{"bias": "none", "extras": ["value residuals", "hashed n-gram embeddings", "learned residual scales", "skips across layers"], "init": "uniform", "init_std_o": 0.0, "init_std_up": 0.0326, "learning_rate": 0.00239, "schedule": "wsd", "final_lr_fraction": 0.0, "train_tokens": 654000000}
Each number is 128 + 24 x the weight over the matrix's rms, rounded and kept within 0 to 255. Layers, rows and columns count from 0. Numbers have three digits each.

# q: layer 5 attention query, 384x384, rms 0.0443, rows 0-31, columns 192-287
# k: layer 5 attention key, 384x384, rms 0.0444, rows 0-31, columns 192-287
q0:130104140141114081121105106122105143147162136107176086120103144115118120123105141141132135144112109122097129133097140106129148135119116111112080134119111140116119138113151154119129146123113124142150130160146111142126147110124129145143134154138165120110139141139123129127163152126119135152
k0:147112117135115136157149154120134129119125128154099131116151154148151121146152113126139135136156106161130108138124155133131138120113122112134141108115144124165104141137136130118137131154120094112115131125154122117134133139125137122124143081133139109132129098137154163136121111126112141110
q1:132122111140144104116123145120132117142113106118143151124141087124148101106092145150120145102112139110133120162110128112155144112107110143137128155113124122135119168129113148114119124137153125120148132140139113136085133132141093127143110127134117114110135140125183138116129139135118152142
k1:146115092131117118138162148140123085106116148129127109096101133127129135127144112082135124130137108161136152117145124144133116154124133143138118142157120092163123119092118158125148146151146133142127127140130116094132154112113129130153149136155124108135130136138131121121156113150133130147
q2:134130153131107132129118122116150173121151137121134126145108134128133130105148134144135105118150118145124105149163128115111147127145115122115103154135124134104111122130126097118116138148116132117138112150092122137151125128142140125103151142145116115144155133154095134098171128124114138125
k2:131137099125119125130117152152124103107112110119122095126127151150144131126133122155100115149110120136150155155127093097119084123116147117152120139124119140119114108115105115089122112134119126120128164126132095124133145136130139142142123142128118130112166123087152142127119139159115108161
q3:104110135140122154135131121102147159115160142173119116124095144129112110145128120107139132119104088172112147155104129135122140107154114163153102125123142118107150146092176112153143149153139139109115178133081106112122101113091119138093142076110124137129162088144124131151119114101125132110
k3:094145121104134128119118106129123131112129144121138123145113177148112140095153152118116130147127171116147134102134122128151120115133152109099169141104108136108147112146126127117131147127114131126089124129107141129111130135130144152095122139116141125121134111096135129123123134126143148110
q4:130129167149103165142127117125139163164112122128144106121117154142116134152146099093112117098104123154109128136127115126127135122143124128144125110151128115108151142099145113139124134130100115151153149143076123127137160124107149124099093102117125155103158105139135109134112101116153154094
k4:130155142098145126119121149089104103146144148131106126153130132115130139148118131161121120102119125140124142150134118156125111154120139088134185162127085103157118133114097144123151122146155091122085138130109114111147150146126157143098120100134161125090138148131111125121158132119108139142
q5:130134130108117142102114142125149143116090110154115121134143137169174147146146149120119095130169154127114133144172134160109094116095131110115129081105126137132094167125123152143137110148127142111166105116143126109093145116131124140144145143092163135149129124128127098126135122115128134105
k5:140124119131119146156134119162143129146107104114134138119136129113110131097179099121156130115133113137111121165114148120129143139131140117147126122143105131125142125136096152129158134112152117123053111138129130133103124131137143117150159098145107117099129132121149109108112145165145104151
q6:144115110133116111114129112132144102113144157147112123118129124144095118112134107118140149160101134126118116148158105104123111153118124145108117137134124143130157161145135136114116127124106166100107127138124134122166122119093138129141103093122120126141113118134129132130094148102127130125
k6:127132153116112139119097122131084172105136118169107090161105112165151172086140137128137126091148141133151114109085102118093134095114130094142088123151137130114107149109129114120120138096130094148153098137149080185128176134144110136100109138132094152118143128164154149112181130123103116111
q7:111154128139143118153133116138090089113138159121110122108122100143107098101129133152129113098129110115110120123142124148132157147125119129135102178150138113153131150126151125115118106085135129122171126149128137123126135121145118156099124115128138125120137144120086157144129145141146118113
k7:144142115101122169131086125126106140142118151142175145135153097113109127131140097122136157123141160124154108141115114106136144152132102097142106135143122108138160115122149100119130148123111135124158107151170145141137111126097119115142109112149139132132115135117124119148138138129146090101
q8:149132190122118155111156138128128103146126134165153105138149106123132153106142146127128124113125133133169151113141080128174145123169139138134138139168125072138107130119133119154128144097119158113173136168107146123141138150127113129135150137141132120120152117163157114116139151112109161178
k8:117130163135133082149099161095113104120108138115110111131119132128140128128159116132096132117146129179114153137153140143113141139134152147120175108122149120110126127148117112119137144177113128134099135135123123079098127136143154129091100135124123119104120093140139112085112115123109113115
q9:099127132125136110122162103149131139140108061144130152118136164139148145131100150126113127131148131099141154134111165137132126102130165138129155118128139120137106143126147113146134110130133121146140170114093092115094139124128125116085078152174137102135143157133092090139126091110134103096
k9:141088089128149107103147129113157120153101117128108148132119129092120133105151148125119115152136134115109108124133169129113126093140143129133126141096155148134120143128137166113104132140130170101144128142121121153112103113116136133127138127158126177135111122121136126139137141120153132114
q10:152076094133096147123086131149112138158094129192110113159172134142152147144098129110148125148148119121114137159143133184112120109126137134102129118143120186147130134109105104150119129131120117121120120085139098091115158110131128153136152146103131113132137120111144108140122099165124095116
k10:122161125132177148128136146100122118129122158114103145080114163096114143152109169162112149145136119125097166090134140146145138145165118147072141150153128112167129119108151157127156149133150133137176143148128118142100133133133147132182160128166128162141123181123133137161106129135108120132
q11:129138185110149100099124136168094150143102162169152107168159089149111153151142130189128123110126168129155107138151127163143112164170109117105143137123161123160115093140110143101128117104142129114123107132135147125142145124144147131136142138117127137144111159102102130130122123155137142155
k11:118137091118126141153135167133122127117155132112171118110094097097116097143145115117145086097118125113127138101117124132130158125126139119112090141130135118110140118125122149123140113143158137099122121123164107106108120147109118136160099143088123108131151126128134162157144120144148132051
q12:176147134148116161144128107124128120111110140089127088130113126122136143139122119124128127131065118122112116130110135113106107156106131098139138138129122083120137112108109110124123076112113121136101137139128112122139088128156096123133166135106122136088136097149136135141153119096133156112
k12:123149109129111119134126112126135121122160085119142151129119124129199145152112112121139132126173113145144125103104138143135133133148090153141110127130157136127131150125152096156128128124110139131120124147104140083138154121117137132134130122136124077150103134152134110124127139096151144141
q13:154119139146112113126096124105102124115126123136143091100068144116099134160157142086147125128133150113096114111114125095157154117152136138148149129139133104074128124148127099116102129136103131121126157135124134137124131118115094112107120152140121148153134118152136098115128150131157149134
k13:131144136143112146123114122130166131104139138109121108152147129132129132098158099116118155161117100130167107112097122109128125125116138129102140100118116118101104140109105112121140128128119096145119121155134135144127125144147119152121129169165149136125138092116134115144118144100121126145
q14:133185151121132082130137158123101134137113121123140106126145082131157145121126104113137158095137127120127129126102093119114154167143109113143096095149168104145157105141140136126129132099130153096120100146122142108141109161172161143139147120076138091172115136132142123131133122134119125176
k14:150070119133131131146114137158127121119149133116094142118164164136112100125129166105107095114092109148099127138153126130138111118117151166117115146102116163133153114121145141132116139131145108161166143123173127118129134126122088111127147173144113133148173109086139132135102103140144135094
q15:134150113126133129145115119158150142136131110119106135158148094122164137113119167127116114154107153098126113168150133162165147186122130141144127124093157118139155150121143142109125112112122152124156107148136111116142135153136153162113146097095096130096147102097108128134143120110111126143
k15:121126110126160089148172121132154108150107150139111154129143179144122127161106131109121097123155098163144143105097153137129175133166127172135077122124118153163107132139115126170128130141105149129125170119112110118142118138134166143168139159131138117157117155147161118149102137175133138164
q16:122136129136122128128110096153117123097146140121118117086113108105110146125142147103144083121129127124094118135148170113154127154123126147153084142142154141137171154163112149084138129131109136120166131126130153112119132122109113124097114113124116157130147167133152167135150118132146081127
k16:137154122124119169107122163143091162127086136130103117101145121109126080140080124164119134151130153140148111141123097123126130123130104120130115144156132077137143108131162143124128107132140115120105145148099139148115090160097128147108111144123158126155175109130100107111121090134121149156
q17:124117142083139129082109153120104120122126130113123134083093112132109147156126103122099150118119124170143130125106078085151096136138147120129120182122139122148108129138105130165136122157120103158149158095118111171107132139135131115110091153140171120105157140137115113112106143124132108121
k17:109138113149124138147113127151117134116193152098136150127151148142131123097102118121119107152101103118091136124135151108171136139135113167130129062119141128113123107128114141117150099140132170112155118081157137103140139085140114154143147099148113127155115126127133090128146111125096128119
q18:138126089144121151123144147113089135135155143146090105128139132126167131144127130135140137105140096145126152110097169111096115103122160125138099137151160165100119147152127100134111109104111134108134168145139124121090150101116145153168145129117141115123103153112125163132194119140128107153
k18:157143174161126138133113140103126138160123155111128118139173117141144123164125127148139116118161147131123100121130156119151099157098127111121133115108123127152141120131065106140144145157122150096128121127157123151126135124116095098081123152132151117121160078111126099129114115165132170113
q19:149114152118120129128141114123107150113121132084147115110105129141102136129137132136110161089086100111158156155105089097119135123123131136141094143174118113127107142121146128128101114136150145153143107107116131134147101157151128100106099151100122094132106144119145107112139121118135142123
k19:141098149104178132167116145146147102147107114133116136134128104134129137145124147154146117151117162140126123124104117115136161145157170142115182132116135165124140101142111144099117142127139087115139133116163140120173125107095115103127150125126115111156144110103094139152088138147120116133
q20:116153129137131101125114110143190127119144098143150126139136160093115183092143101096091117140088126126172092098080121133129093118136126113127178091181102094147123114077134151133116130137130153105104137112141108162137137146170099136146116119157151112106149130120074133126064134103138098096
k20:161110125134142092116153187138154140142124139154123133124125105147123125119080171140114112132090133162082106121134156123130119111182090153127150136145118155145153111156085166161144137147128103113118149092116136144118120091124109089114133120119118110126122126089127122116133135130106077117
q21:136144133141130154105140130140125109134137141110122147115151110111153133119079145128144124133090128126109125121118156148150105124124099123152109150110152155113176134141154124152141129093128102093121108149199104134153149111125131122152124149165141123132128177135093161139146146136164147132
k21:144081116152124099151146166117120137142149134145122154112130132109105108127124148127142114101131139133123115116153123084125139126091175096151177134179116115133118115120127124120115143127171131130151123128105126164140120124115139133100139075111113099148143125131119097174135133125139114115
q22:102141093158096123113097088071120130151146100143089146111116110140141136135085160138111164096184077105124177096139111124079143099121134163104089141131137177123147168129120120135151177120107125094119121157104114130137151125143160134141146095134129169148120112139185107111197129136160097146
k22:123172135165109112158150152103104143141151127104147093131119144148142116135094103197157108154127139158141096151173107081152102130119067127136130155130149106132102127116110135128115118126097170133117114088114135132103160121133090128136096095122134104103122117101106092110152117137157168113
q23:106118092160130091167129124135103109132119092095130099158091108124142147149119143105120144171077130134172124119101119152085125106097126133144154118127089147125128157145145133116080131132154113131101145122123146140091151129124094104127122123121132073126151127102143118097123160124135136154
k23:163131122119124133142117167153140142133149157146116145149125118143137108117124154112125158089136149152122162143113123080140139189146120145132129130126134087138108132155112117114142122100136106127135100147099136156129104134138114099129167114123095178153105072148126151155150146127100149144
q24:114163140101124107133140107132129139161107146123140138159136104150162156143147145147132160127159108112135195147102156143142160114142166124127128119127167139137153154109080178133138114151102135097156090115142109117128115199188095118160124084125114170138159108131098138127150131182158096108
k24:158186119128130119108138129128094133173096099082131134147118152087099122112087169127109090082115130110139091114120113160115142134128108141077070106138140151198112154141136097182095118124095067142109166121121093112091059112109123139135140137124086117177122126089129095084152087144118111186
q25:159181115139157113159129107105170125153138135131194124151135172165074210115141092148147132082120147152069115122088150122143103120137131147090138129143132106124100138125111156140163107124110085158110122133090084137173153138123139154116087054101174138167134115116136165104123085142109124115
k25:117100112148151087139178112126117170152120125143166049167142148102137163149146150086106137124118102143131130123123099120123112112138108136081125156137104133135167119134155122129107135072115144125108154162097088122096128106126148114114096105097128130161144148103106120154130161111133142094
q26:123109067126131124106155155107158114129151155126141120084135141104091113139116106142148129153154088159105095119130114147157112145148118110114132113168130113121142122120173118155162146118149120124098166157116107115167108101114101105110135157097100154117076131134149150112099173096102143150
k26:139129157142137070132160114177070149150124160117124124109143094100149159117147124146100069105127107108129132151145137125101165122140083172143062121112151180147119125141125158110139122125115165153090126084126126091106066167114135199067147152181119129100087134135153123091095103168111140118
q27:121140171144129160132090115132117078150091093157131149179155123095089136171065178122130166151130157177128106178119114137129092106174127126143174149121139139126110107150139157122106111135171109186123116113144105121153112097116111141149137088123124127158089142175201121124108114172111105161
k27:141118136126075093128158128159146116107131093101123133131121153147136145113136170128133103114108158110124124130096075138142119146109141141114136124075115127106151116109136130114125187121148079136100133143156127130081103069109156160148149118118151072149073163120148152145127157135097124124
q28:145117142164121152082149131096127128136157114157161144124124104135119136177131139124103115092134122123139116149124117126138143107134128117161099132085129144100121155130119107135123140100197136149116152167117135153108149092102083136131138146184116175118101092124148144109151136169168117146
k28:101168120132097164084122143103125118102123118123118090121155073140095117128129155118138099115173111170130118096124127133107168107138159123118174163140146144086121150105107132126125153113144081106121163097106134145126090112119159132127124108136104119137104120144154141135121143153140081161
q29:142113115155130135108159118114142112133104098116160150095100178060117084145166134111127175141127161126107131123107125153152146113175120109121112157122145119134086132115103157163180192102154133134074115174146104134127159117139144170145118090170111166112140177108164122139112110135141138151
k29:158125096165170154070137118099122090127108121146140096133106138127126187120154133106111154132105120143129087148096103142117127092124111163148158137138128130151120164134135210161146112142104167113115155095163131123118157099178117091120138128114123159107124134079113142183076162125153075168
q30:111125081142127148151113124139096124098122085123141125115128142130133120132138165100170073148152132097126094129100138141119120144143149125121143121120135113125135162125161126088105136133094158118113145137154148147138124150135104142150144116120117124129129120106157168126112139130083101120
k30:105128149112148129117115140121113145112176131150130133156170135149119070137129114105101142193110104108111075119096124131128173121127145127146165079090096104100164128143139123110086140142149142129100123142124145115200155134139123105158137139120140136145121140134090153192062100117158159134
q31:108125083145094114066177156135097134129156164174081129132076122155091125133085126070103172087106149136145112127128124113108136099123159128144087187124115098154128155168142132116076147093156137140173110186153186149084123089101124155164140108120097185183120097177182169119116187190142102137
k31:102178149178134078127120099087084136149134133131149098157126142154118113077172123118123137086104077130169150110087121111167145113108098146114105122147091165186167142160140122158135091136134102110122126106138147113114129134141122121102110125155159115064106157152148099093116169110123123167